Weights of a small GPT-style language model, trained from scratch on English Wikipedia: 3675 steps.
Each number is 128 + 32 x the weight over its row's rms, rounded and kept within 0 to 255. Layers, rows and columns count from 0. Numbers have three digits each. The size before them is the row's rms in percent of the matrix's.

# layer 9 attention query, 384x384, rms 0.0902, rows 15-159, columns 0-95
085:088118101126116154116156120152113130188144136085094089146140097071154158112174196150204180076094153124150104122134085085148146131109153179088129169120194132103114103118126136148052158186105162114164087137116139124147159140172116180178145158146123136082123111091129130179155086132105077115
081:123110134140088134149137164143113123129139128151116066175092093172086171135157122125175156105101123112135111153069154097145099107069136141135154163067082050106156192108165123079129143197131181162103046149159123085139163081138088135163149176137168125159128073091152142098110054127092131199
086:152052153159153147200110201124094144158108116168092159131141185091105155154087140093105118106102067121101132130133145159145120105157149130170122122097065140126106111123134119132100221113171136118131176130130181177111108101085071120125126147134116129137117143116081144069172149109107180116
077:120169150121093110154172111143145170121113110120146061141146152105120095129086096098116147123116126105102238173179150147123144122210093108141152201103134155118153163103120112141161121149145125172095203144147146128124095104142075141149090119144142093139132104095162109109091165147112140122
085:124106109130092136006133073143172173128174145191125110132122122132111083107134114124217197097105129134094136124071093117099166181124101124139098084130161120112141138167135113151120084135132159173143130145153138108168198176155207207098166102151149128133111136116208139129155129127118137135
083:130168129145115099081115095175113142082136107159110122138131104114098123095171140095174163164133144191129142142117048123156175140136152165195104089168173162161124123093148107124158080142088136143158087141115137104095183197128123166076129115076167107164112123196169154122162140121177169162
084:145151130087129143071127129116180158100109151121118116130110060128087145143145092153136142140119199113156106111054138102169158174058170137130149123121157099124202114127131138159134062094160152139078071181183058094160133185171150153150127085075147118140142162154154133143122079128095125146
084:139138127067126099121148124033121141121158134093180160106121166131128139151070124101157190091111069191142155124180117132104083105133178163095146129129129135133097073151154160137174084165162096135171143144109109160156097156121136108139140114090136161126135131077189133069158100118133096121
087:080101139175104103141109099114191100094118142144100142174123172153140070122163115097087116117188101122042163156128144141146164086158162112154154150106101147131133111100166124083120208133183060111133123042118209166148114105097121070152131140122181144140109136095094111099089158172117148121
087:160073124150087104138150141114141124155071167122148108122147130070169153135108148185132099126137069138109098115103170135182120105135147136153100151159111164132121135185129092091065204140094159074135103117151139163118145122091067089206121121114135177097085155102072134095152149097129136129
090:161132136155142125209157150178104112141163139161173131148155144112161176108157141125120074156141112124110159140178175154123131139153133150121130172187055140151124146114127079105107222115142139115120195088149154155132127075113110099180141127164145139109094106084082098143126204122080195100
088:082106160134139127145169126112151103104123131098166035133085151159148207081125113101122105124101110121127138201079151102106148106145064120096105158132099105162063140122127124103160089151118158121160162094133148146133087071168148107150112108154116189088137151069115102111123148110106188130
084:094145126112130114074086122139115142105112111112123161062164089064088132124081145135138098163110162141129156082092122145129138116139174102123139129128180243109173109093107145153119090066108112090141148052160118154143107171183115219085151115160127081155160146119151111073133160185145133076
084:083076115113130142058075142072161154115134140149104128142156134048097107072161111082120192147180162115132116077120215151167121111120169095167114097139172134147137119192140131138098104103126144114071125108175076080121123158158120169100132114105175137141144158121206078134147137126096143072
091:138164176102132109120092021129159026146146107118166125123101138141093181126131130122148103055115137141119105114098207134137187146074156146076110115093176127064062100126150119139096167155137126072107141062058148093106163161112081087156138125122107110130116098116149133113109102107128104084
084:151133154099161101154124125054156178150118155112134154140130110168133134166093213170114088116181147119091146082116156086130141147108088153151127086142110174131152149136115117138186129182148099137100145135090078139116143151169147147108164153151163132159138175174120164107125105156161123133
086:149111062079066057143155138116103131131152129129148111144158110093143177136140167106155110108093125131158053146113061124121150151081094112071102107145146060161210123097081126164160114118114139165190125128150101097145151085129124161126123129108163142124113130111133101124144085130093177128
091:122184127074113084102093119167110174122147106111119166084177121167074081140139118107133195135095143107113149112163124122124085147176146118105151126126150067146174104121150155132143116061102155137134097127149142089087159117128153167074123101120159097130166116119116088156173085162115079130
088:139073123143077154141136125139131082149123164078192122127140130167151109088125143105111138102124103134116146131124164130134113111184126147200108142118112127153102113165170079077186156102169120131173056118093131161155093069129123082186058121132151179134151141105133170107061083129136132103
099:093097163104147119144157154087174084139108146089179115149120103096151155174133107212132159168143110136115106120091135089142106161124160164164133155117135125124089091157193181105132085177155091148120098177069147130131116158074127117122124128157129154141098151116134118085123084081152130089
087:121076127132143124187136140121128114125142127119078095088083165113176154157123069177131143204114081117120094159106113113053115156162037076089155128078089116174159169087107228110107156166047122114151135134116118135146147096125078064141161116110148101109125133146123095149130119107142109166
092:112091059150098134116142122116158091127126149176110134127156109109115204097119103119161159084077114103150139145103074095103115108099087121071174149108113101090136163126145110137119182138114148133092092174186086103207118118120143136213127154121123134110149086090112175078107086135071060162
089:143129103141096095151154171052105174110118098128131149082114170174122156128136108065083096133132176124065176122165183108119143105158178087148135140111122130117054151109103155116106135102180128095129075118138113169171140117074111147169137139116118089134148144101075078104162163115055145124
101:097110118089159139076158123135134155108094097199137175162129095125066119095164139131173111106096174108138165089069146134120073176138102163098109138083155131112116130135094078163120122122109133130144144092161113102148125159154144188066107170112115122108176119176151102141118140210095170134
092:128080102069138159120095180119133116157121117161096159171201115151123114135137100122113118115121140121124137135157112097122077161123098122177177113145130062108106105090126142148203089086102155110070111122090101088137120073125141160112191093113144151133149155101202158061181092146088113092
085:173128100125153078157106118150150123133126121141140129128181125183129143207109128141110115163145110113142118180140148119155139135082127164093159195131137113143148067117148107094125141103170167172125174105134212174111149095159155107182152134186169115149101116159119166117134096157113108136
101:163165123152118139141060148121099148107159143159149118149175109092086067056155129128134137095156173124153139157108099104122159156127106099151128098210118115106171096089103116141152083117142076167146139124236169115089147102139168183084096114140163107155120073095205138175105139120111113160
102:128143129145172163135116115153142146119105109142062175110218109074085081177084162087138114128066196212093177134141091108133154064124137123140141163118113150194123092086123100195126146110154196090128156087121094114111169186141132130058136115103085103086102121142122100100167116142130058086
097:164112127144159143171116133139151094155084074014091123100071096095123162194105165177134117168085128084155163182131112112167124133070139099088187162100146108151124102138169205066119196135150147105087104081194095146147165144123163141107114106116141161093080159155131141128153120107145043113
088:141144100133145206154170099128157125114098124150147147120124124170116061154145167094137126121120121126166175109148111117179131136101154120031121116086151132149066163154126096154119157089117087160119135189082136142139134161102097141178108139193128097114157175153032093118111148149134088189
106:150097165149144112145127098142176103138135140115133182110067186123143119130156132142122139113187106159112071134174127145156130142140130102106141149172153106137096072156133079148173150199117141143139165125125177108117142151115055100153127124130100112138137129134141132127113151115108082116
095:106148120130101125208124135120048133124128110152149093185095128095091172147113107144167126133091130135143192176092081085156134149136118084128146132178102067149158119097109109129136130169105156147191188100158175130137171157111114170064139083120105113133108140097159074199121158154101143168
102:145153164085108139058080128204147149107173105110109191206109059082112113123112162205111156146138132132205104118183049078116153156116086128182170134136175160163157071121153104142196173149102166085134105148108130096099161121167110167095129136076128125179142190161152133120134158100178125090
105:053142117145128084109081091154162102091147146116171119124163114117090091113137140123147084192113148173152186145148120129151169121135135183161114082134152154129165104136164142190129156096162172119164177104167141163103180180111139149136167121118102156114091189136167113140143189100194162083
100:175116138143130145090113157143101184148091114139111176106147150151143080117143138065087160078089135132074158170176121178155113150160165117152156126149154095100170124101111125097190080105096052174096102111156137138125087137162201180031101155107147144129147142133158071164072098220098111144
097:119134074102098145117161073149159097106158073132164069147122130116107126094145144104145195084180187133104164080116102106085100151143083141094137115169165115096158118113171070138094169134145123180122112148140167086088082165163141150153163149177080191123088132114129058131115114170142044183
111:115177149072165096111185174147130114069149145094187089188123108164142166094152070136134148137142121081143095180065122096194118119079128117073110187137152069188065176163187132132122117109151187109183080119113127127066160119163107099105123162113124185072123149150123082127124115069125182097
110:141139092099108157126165117111129161138177138115121090049132144132123176171132138138142143157110119097142117097107129166160130147161127187131143109126153088122128159141141127099091156099061165093172111146093126069139085097070097100132139108141074157146103056167104185120128105110138150141
106:132124141162087114128148102098150145107137124182126104086156123153136169136161099133155185138132112162095116158100117140174133134099167135192143135129124101121126112159119100069138082198130130157094134209160119140139068107179076097100113126143163195162128133147121086087137129154151109104
110:082101124165150105113102107109123090135160148089137140137108125196118116064110124197074112114143111173145145085115147074123094121161154110209098156163095091128137171064146110149181094110132122181125135105074080135146154201161119154144117083124166122190169147108094105114152156169103085106
109:142113070101168097105154110118142145109114124126076166143132132101098196139127133114155136101053146142125171116172099095174087105064062134119197163060061135113104120170104150127166116099120090116129139169150102166163109137118149118141163175173113105148058070131127144133119116186102185144
110:146104101102154149150127142070123128182084128084125085173128074134140143142097100139129117107100103120114108106116129173099105147091138153090128133142151152065136162157133127172061097111125088162080130138136067147122155185167120150142141097155148130117128140107125076186123127143126107115
115:172137078077147163157182195184140170160189134126119151167159124090207124098083123175156081145158123156125101121073119116128088086136062111100207135147149231098178175110101125129084082125051150126207164114142093070113114108152154116119134112157109165163208077108072142081117107142143115111
117:124127111112116070178187138075154117135100137153152079134117210123153154116160114156081142087125165049145099135142134146081148094084088169075103104126149099074151149123111121137122097107124160094096153136145117116171114148145083073163119136176132138071159126135128107048150123137160117139
110:123047144122118108121178152167113150141114142135116100135166169109122103163104171110119135165059135100158162127130155163114143126139158190148144107101102129144084118111113103141123138148144088134139145164148171150121087132138118135068138107138158148179100106163146185132093115082126152173
115:176144146090152108152094120144081153105111186136185128086160090139146137148117174199152160142050118071120114148131125147117058216121090169125113112145125055111124127222109078138136138178079108144151119178124145130086174139190078144145126153114145129172126075094134075185125112108140115129
107:092170155051111157105127072094171119118124120072143134131175120132125137126123196193152183090096118103109140158096132063114112131123106094128104132158079095115139149219119170115149180105157140120132130126135103119137126134127131115161152122107103139120088100138174165131079105138151105119
115:102092131173093122141166125089096100164161085105114150078114125146132107067085114120137148098092193100101122049128144095119138144161098187166060113124171140193139171089120127165128138086144164095136085146167108082158167135146103136102151087124180187159111108087115102163136106123154138125
123:169120120116141101065147175165072150144168136140134064146125126171098146137096101088131101122139183176129128194076210074163093134133105148150157134072116077070101151105161144165162111142129139119121149056173175163139091127123126154139125105104163200125096166112174175106124152148185107130
119:144190105104124069118203141119167157101183147151121098105142075162133130157178149121108197094168116135151106165066132137127130092092125133112146142126067132131098118118163125120075118079097096132102158112116155155094117088070125128104140154136128092133092138049141176129103148111069122022
112:088126122131120125120143111159123097159146162187172126111148112132130077079158112130133133134133157151089143146129088133178141116144096126133145165139134168154124088150124163084126079090119137150114119164101185161150152088142156129122137154115112190134161036073147122109142173079136084121
120:079142090187115094084102174114077115135123123134123201117072118164127111067065175079157087122119085147150124127069092092137056090159113105177125130096120145155133156120157091139157074119187124107163129155064164119129126118163147146098082126084117121053165112095146113197145072149131154107
120:127113136135071076177140195162091158085113100172166182138114155115130112158162130166041062109078102123147183127140129049136111156121075078183114109145128142136146138079136147173150109101100140131203102127117150074120138154159145161148132143157151154160162130136065105100071155098128168141
109:165129176147143097151052120139143145089157083100158111156125109116097147171091195095116197097131094057067102104108125101124102154157155071092069154108086133108129076098155108142166129085140085086112166127137153067099117142159132153156181169140112116134042120144175137137083097130082140154
121:085122132135082122122149110091144200108109124142174165105162111119131167170153124073149077157089102089083145091138134084077120114129147107121096130098087132098097198100093155107095065127088207139148185161155107124140129137160138126138138117106122130188129166102071112140128118098133139102
120:116096091158097063109087151077111184147083089089124085212169137077150100126103143061171106121138169095165122126136098209132159125083109110067083073094180104097161130124163095077089118060113149141161174122189101145133143087180168151181128136145120101109065083113184163174120065102121136110
120:061129133124099120181142144121141091132061151165204079121207129190156184142115162098093174158127093108129109152175123144134104112130099159131137179068143168144114080119126096094177125122140072171148112144092115195168142088114195168151098134123136127124138077178111202117106165076133101109
113:145104142062106097134126127157125127118095110133156133200135112111087171069134102129151135116160100081134126153143175156151104112093112120098077141147177119115106159153110170136177058148159165085132184118130098112137112096063074146111151139102166122175091078093139150148140137138089136126
122:111104135107076119116152113137153096216099122152205081114076138065137131101188091137118097127149132138105191105116164106083146090149142174108111116125131137079079083154132131087138109074103141166062178116087154180077137136155100157212140091149124123157098128145106084115129230129094146126
119:087152125168133126167137125112102132098125146153115097075143168080153142106129144172133148120119158182134134105113097151158089124089141135158053149138135149092072099114110154156136135195045138109155136152132180146103149088154127128126144145071090150149125079101126182164105146124160189148
116:120110041105173109086120172054111091116102110102115102164117121149120149118165161172077140136108092169114117154180155104105058169172146154111122179144120137070091107089164193173078147097103105108134122143086176135134110139156182085132159111164095157089139117099130099128168091128136188114
126:106108230142122198136132082106115154121098171199108137105171119068148107122145122126128110129098132106102161105094157111160133152148116098161072141134194155111096070145089156109100133143115062147116186173072138185177096124191115106163126063149100109142119080160112133187151081136117118126
120:157092118114167124134127164126124112106147112107093120207112105083108117155128148161096102138164076138088155188092157177098132119124110069158114122059106158125108148127079097112113153086145164093129137091113141123131136138133116106129135139092168147106128103156148160158113151112114143070
120:112132163150156148120126082112045155140120129063149120133133153163110091127154098167112132115075185112135175160123060054088146055086093096173140134112137143104111153126165134134124118127094119099132090137132126145104073082105167146093135126156095134108142124107176065156082112097114129160
121:136114128198125162102192167165148103172144122103102090121126124108109171108112136174205148133110130124125162148109107083104148142119164208085139086076108130149167099077161042106104084131183095158059150161105137086139116151130150185151164095135147137176165142179100138110187173186137084140
121:110084162114111130106152110113117159186104146153130081138152146114185159114099116089092159118129172136116120147101136112148098134111143102109113130155129115154091062099172162159128204109045141150079108108135141070132065161147087199137095114149181106072143144107175106139145132139170160149
119:147144168076152090085109132173159119147157162129113152091098148129041100126128143183110154099099107120145128072126027130201094129105158097094202159087133098081211137157123083150124109083052173173115143115159110155099161126148076161190159108122103128101111167145180103117142117146071138105
118:060109166110134070191107107130152185081120154108141194197147137134138131208122091093151081130071086141123144179156097106143109122156159103138155147131085106115135086108127162138084176105127151129128111168143114119163143117105098159156139113148112110057155062145089117150105175154122184083
114:110148128109107133133126169165106109087091147113102166098105106159188130118161140166170121129160126130110096156164165121126161083153123173105133138135103120098165149144127165186111126200107069085135100089131131140128255199103114145101117140080092107155173139155116124121095117116066133064
119:176176096151129128140109115142102156077134105153076212066151117120140060129146102134126171143105102129111137078187142102116139133164109083100128115168141143140127085059168182070158089119197177131125087144129128186107142076126211188166146160158174124149148094141145105058157092121092092146
121:136123096148157105074106060126187191135055105154172137130115122093102115090099178126055089164077105110142110150170119092147134066169146130100149130112138147045218121120140137148070117128156166065173132078112094167153085091180089117096143114108153136141085091119115133122104177094150140107
118:128173096144101125149173136088136134151174161125098126129148141179079142120125081194130120144142172158166124118061113166103094140117033133115079113083127081124096133094139141090118072140079101116112150216082110164088126096150114123130242111121114121091125155168088126185166146139099174082
126:143131151114090129097161214088117098167148159131124162083146134112126092143127153125152126097143105116124072156128139098155105118144107156196176178135147114183115104157182087127122169104183129089138094167132127104124110180187125181147114110169108119173129154126145099139147123145098110132
117:127146171130190153127108131098089094086086093107064116124116122126159134136150184096126047102098086104147107086160141134117120098140104129145101095138118074122193181123131109061175121137122193073216166122095136129162052128180136141156124122101124207169119137119047080091113090101220123153
118:108112141143162092088099116085103120089135136101120125143134089184156108108169104174128126085096164178157134155165177064113124120110123106155125108134141114126067154127189115099131130083169119116116115150111139122103143087036143131106154127133136089109161115109135139150115105109136106169
115:107105098137179192176183123152142115113123142155138137128109145095098181130108092155171150133084120124113138135073126198120147092171058150150167222174094088152126126131082036159082163070137122130115126133166136167061135143146137134096085100121176060165135119163100136117094093081127152141
116:152087142172099224092109112142121130124113087187090102142149149154158155100122148097139145090107097162046116144141152171166137126132166156069102151054131100135127178087096092129144151144128151107167091123091138120072174157097098101168140114181081126123142139132163088143130127087192169090
123:163160045180140163084120127075137116128090135159130193125109210149134093097109101203137105101140087183125114114138191084115162133101116153118160123130126102141157113069121154090143117158104133114120174127150107116109164140156118106124075117144123146165120121160165125172105167133135159134
120:137101160073106126092148158087120144082121129061144184158093118152186118121124177114057129113102143172131143090150145149164139119168152089117135165099131113112121104123117096078138092109079142136108149164076135146118116157117194185131088126117155068153093153032028100069132116158230171149
114:070154156172102135168064104129103114140094086188097115117117122089107058121107134141084147140106147087110083146165127171086072115107079137123085142172117152102144161144167116182125099107054134079129165134176150140173141122110176079101107102144179153131091128145150137143119139054140098173
116:090114136072155117086109110124123074148185139132160100156127103097087133132076099114114182147125143180102073155134124091137081155168121099139157131118146111094146075136129117129139195113207128155095145070097104168115166111156114131119141168084127090160124113147114132163121118121132157131
066:175160149068122155144176144059116107139187176142122156170143095118136084101184126148191157189143136085118142113138118142084110143131135108074094131119139117108119118128179175201154077125188122087130120209125158085157078088116145098150161092160131082125111139124118129144122133115119102185
068:086143133121120182141070088094140146096129167094160092089106077117069137095090157168129177088153144141196148113101108071166151143083137128124131143087181108146106133099089146152147058104164164091122124147120073106135108156096151120104152099161128120132055150137157143087185143142103112059
065:188133074163140103126098101144140143138182091143063181167058152066155203190169139169100103120116111164127106146120117092092076103145098123146122117157062183167113072124169105118073137123084121134119102129087095170101144137032086162115187156082140136155135116117107088131108062069167117170
063:160128164134105152159149152075095176137136142155132194115136176126132092120125146131134141142155138125131137016105169144134117139149079099145128131109139125117171121139119116108180134173104100109108093156190129111168094144118140106156082124110113125116140185132099158209158174185057097180
068:139085096108106145137125132188091138083085108180091198133136097099157166196157106083128127177071051113102156140117156120090114153140103125138092107181121154121135136146084170105218159124105053136130176178130109092135144147135154071146130095123107170091146132122132117133074132115109196185
064:140082175161187129142130109111174103130157126104155114105135121154169131089154084125113086089126087159072109162126124151170121185061115130112158147145159141104160155099112139170114122084169131065113103132149084156119117133132155147164071156168168170061176078087096141108144086144149106094
067:117089108165114124123085025170138094113112072204068177190138095093157118157128120146116103145138057158135125163140175125165135131094092141150114173164100083153118087126123133110132187090121077116124106045122111186141150049113129148112122117102102156093135121112145087081082041136095143143
060:146137146084153149121147120107139211113120086113178114120138181115167093099103106101145128122161121123100118099102188136125092215142141162102111173097158137192136146121148147063126165074158132145066131167163138154162065102144176067160098135119142103118180090084116074089069174138138152165
064:105124113130103126137082111094171153076125177127149080196091093141151091102094114178149144095091195143139171101113094145092149116083160116089159167105163120101128093132135102155083098111122200144142124110093139104135126209105142168130125047088135144121086139166150130062176128137157096041
067:107073127131126137058107127172083056127082103121073122112144122139175163159180162125124112147106120176095127152134194076134188077141114106123115092097078177159096090202143115135120161146117136142138153091143130165117144166189130118125094110120082165136114088112094127134078119106141131142
069:071124181084111113129142172089124175176152206116223128180141069194136117128105132091191150066135172120158130110083106106121131184122164195146109141135143118102144153098155124112091087197098159164099119141107090105125109135114133146115135095141221140156156217118151172090153106105127084055
063:110128145096117126117103106121145112116132142163128090145116094173093122100113181173158153128091163168130176103139128145106145148096153139087122192097085123103138118169117144110161102170160182109156132131076124124113120137138149110107111117142086170146095118178146167174149101062104113056
074:121144170111166084145121129111153136118134199109146067121128074150175123129107127147118111116121134141109109059123107143161106170054102093115114200038156124090113095090163134125124061137129181121079130171157083107116119131102101135104147137089136097112103101151140148141160142092193116047
067:061136115113097111104059119109086095137125143134115122159168157111146056176093105182122121145135112164152162112147151128156180110157133097112129089122114132116118073132120101183058130160203128130104101078076119113082097173117111166113166131092111118129081132168119110138121128134102138125
070:088078134083106161127136106130151148096162137142148102189147182183183115090166161154114165079119149117107153122157134119092174086116129097051112153116105208097108149109118160101153074172180192137113141161144111173139089117153105099057174114064096102159146101156156117105136091083067091118
070:071107148150169162132156162124179173137129093163150144082116131133129160185135092112128139148133097151124113124131141191110163111078110100116134142099166117147125064215072122135141157112132089155121091097132092141134114103147146107161127153139108159176132147097119132144139169170101129111
072:087072121145098115112070105162139135066133148162134131123124186074121102146143158146120112130095165147107152091177122119172206100109155165085148131174161147112130069122117085155051121134108128138152080097073125153082136184170147175103088107083146107135081125172105127069219152105078116125
074:140140125146149145129159141139040120127135054139062118173103076093126129162189193127131129124144139128123161140115184084118106113178126130127079102100106098140137140161098113145144153126126114153143157086098101109158097147151122079198137115151126144170110098095087043177076092156088116191
074:156144098188106140126112146197076080170181104145113090155195106118082159174098121197180113165109117157121156194074122093097219131203134086143141094172101124192146123173127139150149190116109091198093103133064158161080140139152090127146148139145128132118149178189086131187097134084106167210
072:110173120154106197132179157170128098077113083175172120198131086137144116101140110092142161184056103087129113070099152083118147100194099161074095065182162105159102111128138128140116107081090084103116112149119106166140132147102140156139103124136117126123148091126103084200143078144123133154
084:098126170098118188133155096130143162136168118140123080170148073111099130149152158172118131126175143113124134078141150083131123159138120133158139126084133121087159140096115141155124097124141153115153146177091104151132107171134102144089146138096184105093109105154147124127150094107139122081
070:158120161063085189119184162117132178114134096143158134173108115154149096154115150150132120073142139101168088131134154144144173091149082125113066120141100167147097111173124238132123073164206168118139159119176110178130067117191162077125192133157088135188165146131179176101067106108180129136
087:146076067140091145118175080110126027172096067111069123144119131084104115152204096158100087166110099130067096148113163108129134110129142133105080076150117117092156114113129075089102108099091146147182101132120108152126148165131117156192115175116101061153153102108043086152108130120072130159
071:163107143120120102146129140143103120106085142163143157069126198095148110180198096102083083129165130057086170125124135100166044136143118115077161122080068125201129136123128128123159200096158095104192143144189162124120112105122113127111154155134158144164132130073138104088146151137091112141
080:134153117156171149073141173081124186125159177104136126134148119115099143101124161120112139106154153107127140108150170097158094171112178132081159126116171128120081137031120152131179134132081159126180123163126173062147172120123122142042159078117115118151087153125231112098112158143145087083
076:161073074077130111085096155144159155163129133112165140117169138132196047128150129071157134139105125163055142111126108143142128113081106021082088128127175174126136102113150156100085149149124147121131131135124097149092165134091073142116071105102097128113147094108119143090151137125158111095
089:105150171076158085179155102086168145110076168114125131089162149180166123097167122111102135142123119085127113115164121166145081105109100191133112164110186163089130144045152141078086094143120203095096165173113073118099115120115109086108108133205166089089169083151155135099171116104134103099
080:131103101155127149097114119103081090121161132182075130131077127118120152146055120157106101104128138198136063182063145165085157156099194137114125061138125150120122130115123053174133156186129171109061119106122114131090162169135100123157131117054138104129130163180118154137107141106089161101
086:154107207081140100127188191143161160093128104192149181128137140106125116135143112122105095191125082115120101158129099176148129096093131110156087078102131141112127130102084179096093139103143103134080154058173134179100102119138132136074133134137115128110169108103070157099105147136173169172
081:134134165158126112160147216161140130132118097129087099105086159129135147103136178122132151106130135136105139080153179078125127239109153114153066146137144175123122115158188105194120075173158077138151156166123104154135141126129181168132171141116108119127088109127144117151105131171110101056
081:063101147085087110140144155109117139088188186182092194091173089158142125119152151143092110092119152100165134089186126136107166127115096125140136109134118125105210098141168127120080092110123134104122156151139143113057115134113076176082146144061139132099125093143142088097145103126135159142
087:136121142125128141084153114066155172175139063119130119113121140103097140141084088114183178134096162175137072172075104215114187045135145129133123108129118172164100125202143117157117100120132105188091050129122128148120077120152137098098163123091096116130148088124111127124063123126106136134
085:133173142153117155126172134166107139167170140079085086191132088068105148151152148153097121121179121154088183141083173162137165146170124156123144119136176080206132176182139162122121114144135121191122132187106112131136123134129144127174138135157148084145100150105105082146090092118137162122
088:122083138111183137115195137136143116086096180138112099087109115145171094138172170129123127117145072100149153140159117092154119150154134158071131077081100086125171126037142142060119123127077122108115087217140131125172128111158124112097118145149174117134062067096165065147147123173120104152
089:104136095102117142096116131086141153164131127101179150072132136161169101108092088067184137104068125137158132078055094183146166094168129121125159171155175160193171123150125150115085110096073124142067087104100075091128096130093124079129094061112096109140187121181160141101118073119118166084
088:147117084144098176098156085123113098181096127088132157143165147166094095147127138141139131117116095216139092144081193164148166081141119189168100096090123187111075145158100112143117161124094128104097118101096107118127128158139143083161112120189167108183147136148123156132172102102119169157
090:105114115141095093117091141142074189136135152110080112144111124107160123082097150171072137081111144141152130164046123155128123131079091124149101141128175158102168146133127095203167083147095082118069170100105099078150086099128082149128141091151147121160172124121128131115186122097084124119
097:121073119195111182099137141104117105118145130075107094130151139084107181180104125183105092126150140160094097143119167138083201119134181138128101056084182098143137071127141112164100191125146111124133115118120143188201147155124072127178145088074142115146135160127105130119120127134059160180
093:139094165107166126135127110175141142148142107200117138191094156166113138115176073189140138102151176091147131090133120091111115191191112168117120191186030152129175114102120166113198087157104104117125133122198123120108142118158152188129110127145119193196108145137163111150095128127129110080
095:188108092131083120150080178050141117143126132151131179136158172133154138106090134197153068097193157122135114151121111112138110112129120116107157156173169134158117139152152139192125187168159145141040130096185149129147136084182078168083089152147167185156112131127132138100135123171164088114
090:148129086104091124173131124127103149144160157134130183143164156147107148150089092198157091091118127127108106136131067112090122054115134129154113142118142149101131184156078171093117129106194143125151108085100113135108074131174092116159132101111118132156191115158061163186135092116070149141
083:096163152118116108062165113158124161073107113160130126102093062157121141141083162117129111117120106085176126130071075137105143154142099147136124131097064095150118188177102114085150106130199077071127136101120099162093112087135125159130130127091093143121090166094134133140069122125159109157
091:152123122153114160106143114134092151111073145128154094076051093174167129080158164125063095225095134152100158136162119087115085148105132098107112099129081140155137114140080117079111154152112173103135167166172142151092153142140066129141136169093162151114120106141102078108120132178171157136
093:084126120052174137115113118133110062146150083121099143122160117116133169200145111127132158153079155176112131153101140122150077119110181121192207091096108140158089139143117128095143150099123163123145141123106128080121143149146117183145096175092178134110147142113167112083179141097145137116
093:090118129158120177092137147102126153097119090113176169088151167152143095064097139061122146130071171143147078101099140150070182095137112149114120100127183128191093142183114111166144122150108094139100076156078119143117122130114095103149070173083129145087186103140087164121139088134149109143
101:084146111124148117090092097118121106154145141058135088126125135169094113172131128140131164126160123120088129117121145149068063089149147184134153134094087131163102127139110111165132148145131114099173184182116148150160109110079143114216113157107127115163131157111097116157109181114154088145
098:169084157143185126135175125112093114060082135155128077196080137124166147109157153099169140097126134073113113136140126158133131161099136114049119180189146124058083074149140107116141042186115144137129139167173104126060176116133080106204128120146060165137042140155121133105110132119133091146
098:165127185139164136190119098134111134092141166157108159078132145098132152101112087172090107119135145074095138151160129122187071147064090147188135172087166180142135133100160110153144119156135109106142122158120144128188154148105086177097120126138142104161162121126126132241153118133113147094
094:131124123140123124107112150119101163133091136167113135095121106111045092145130090163126155134144126125080136179091134101142110143127166092151089057060144140118115126149114087147070135119112137158142093164156134116145097155163176089148181114158125116138111174162039138112113075177030154112
103:182155099167098108099099112116116117120128085085132115103095121148168114146143095072136092128134131147102122066177146084111100117102115047120132143100077132135086181147086114066152112165110206115143144143178119155160086062121103051186119150187101161140091170055106129083102177121160115115
124:075215064116079107084132108097109131100147106112107181119104146124111109141122102099132131055121160160153139137056140141079128061156126160148161112167131124177131156137128132143161105093180105132075108161084084122168093054124097109122129101157151103115162186195119208151108106144094149164
095:137104100106102148155102063084135061135062156108119093148119158112124129118116128086149120107175110167110119152131205147116159081050090103143105134095135146070133091176080130073084141174118184148151140163166143071142174196128097055119152105103077159185124160145173139171155170063081161147
101:156092125149137127147113134141128085151129101133134143112129177137114119115132113090096115120159133167118171069179188105082134144030154146124092138133184097140180160120071134113133141108109152169138147097163154066162113149130177157148071126131158172134153140149104159169140184150178109172
113:135105122124181146074095146149166093167148121108210112118155081161134101124100150160163124085106187107092106144079176167168052107065110110085115155110168106112134110172108135101118189107133112133183150112157139111087097136123145099127154125122096119147105095105161181158155120127154115034
106:103130103103116093131187101086131112182148057173083094069138114125161172078155174180097103148160156181150115088127142111178095111148080142113116103097121145080094215151150114119056114101090125106175144089158132133056077139147201161168080098149140122078144100117140122126124082173096147146
112:111104168109104105207127101092135083091180115150145124120154118090147132126039151145138168149133119136147085137042111135122184169096153075117072133139138120125131091153185138145073151120163133167117144139108140140153123166175122151081117170171137134161147159149082117131165103186098110100
103:156101112202119108166149112124072134092156139140141108153113128138166204152177122149125136101085125153143139095116101125106129149142136109145101154157150128097163173150064134148162119129087148121120145106159141083146130134161255111170093101165148149093166109078105062141156156111110131133
118:098094103125131143093171164134157139070168134126138076056096128125171135134164118072149102068121126088155153122130208125084177168125098128128112073136100118149119194147100131107056118119151102124082127134173161161144163110136115078174154124154170123099108153155124146162140156125102176167
118:185158111169135125138055137147100115145100071140136138158127122115087082128124112156119168114116125164138216141135085124105143113123148131113122098122176122155101120153092117100138107169119140127147159132152130103113101113111151144131063142126095087090128155093108101104103183206151118167
111:125141198135138102072149115142134072123098129153065136141154108169129170116172152098119132064187100127147122132149100137137128105184116184133091153078105150088074158155127133122161023124111123122139173204150130096134168128127182135119100115146171148089169123171110136160105111143104170198
106:167131091106079090149194179125063153172103142161073172129126136137134144117111104104111090116166133149121096132175119134159148097094107115092127151110097089076128150079150075169171085100155141079156083083134139157145093139144063165091115127190109149123108173064110087084082108105140128115
122:129138170088119132090106127089087148103154100081156074070057075155104054167130127077161156122133171188121136170081136111087159130157124103183103122090131058163161163126191100160141157123138128120190145138049117061132154140088096106139137136146093096135145139129101082187182092073118136124
115:089111123054103085182097146109140112152140099117178079081103132127154157141195095163138168048125152131130078138155132089116101096194078170113133115189129167098133129159109126117065088087130134120067177104187157101155137149118125085096121114116129105155177163166118107118119117132135138179
114:158120184118190098132114142099153142157138116103142172160110117067121097127135118138032154126111119084181160133163132074132121099104135178154154183141174156110074185110167124151228056115082155072152103112092143195158132172117189170107166102114124148161103113108195114140123165141110087119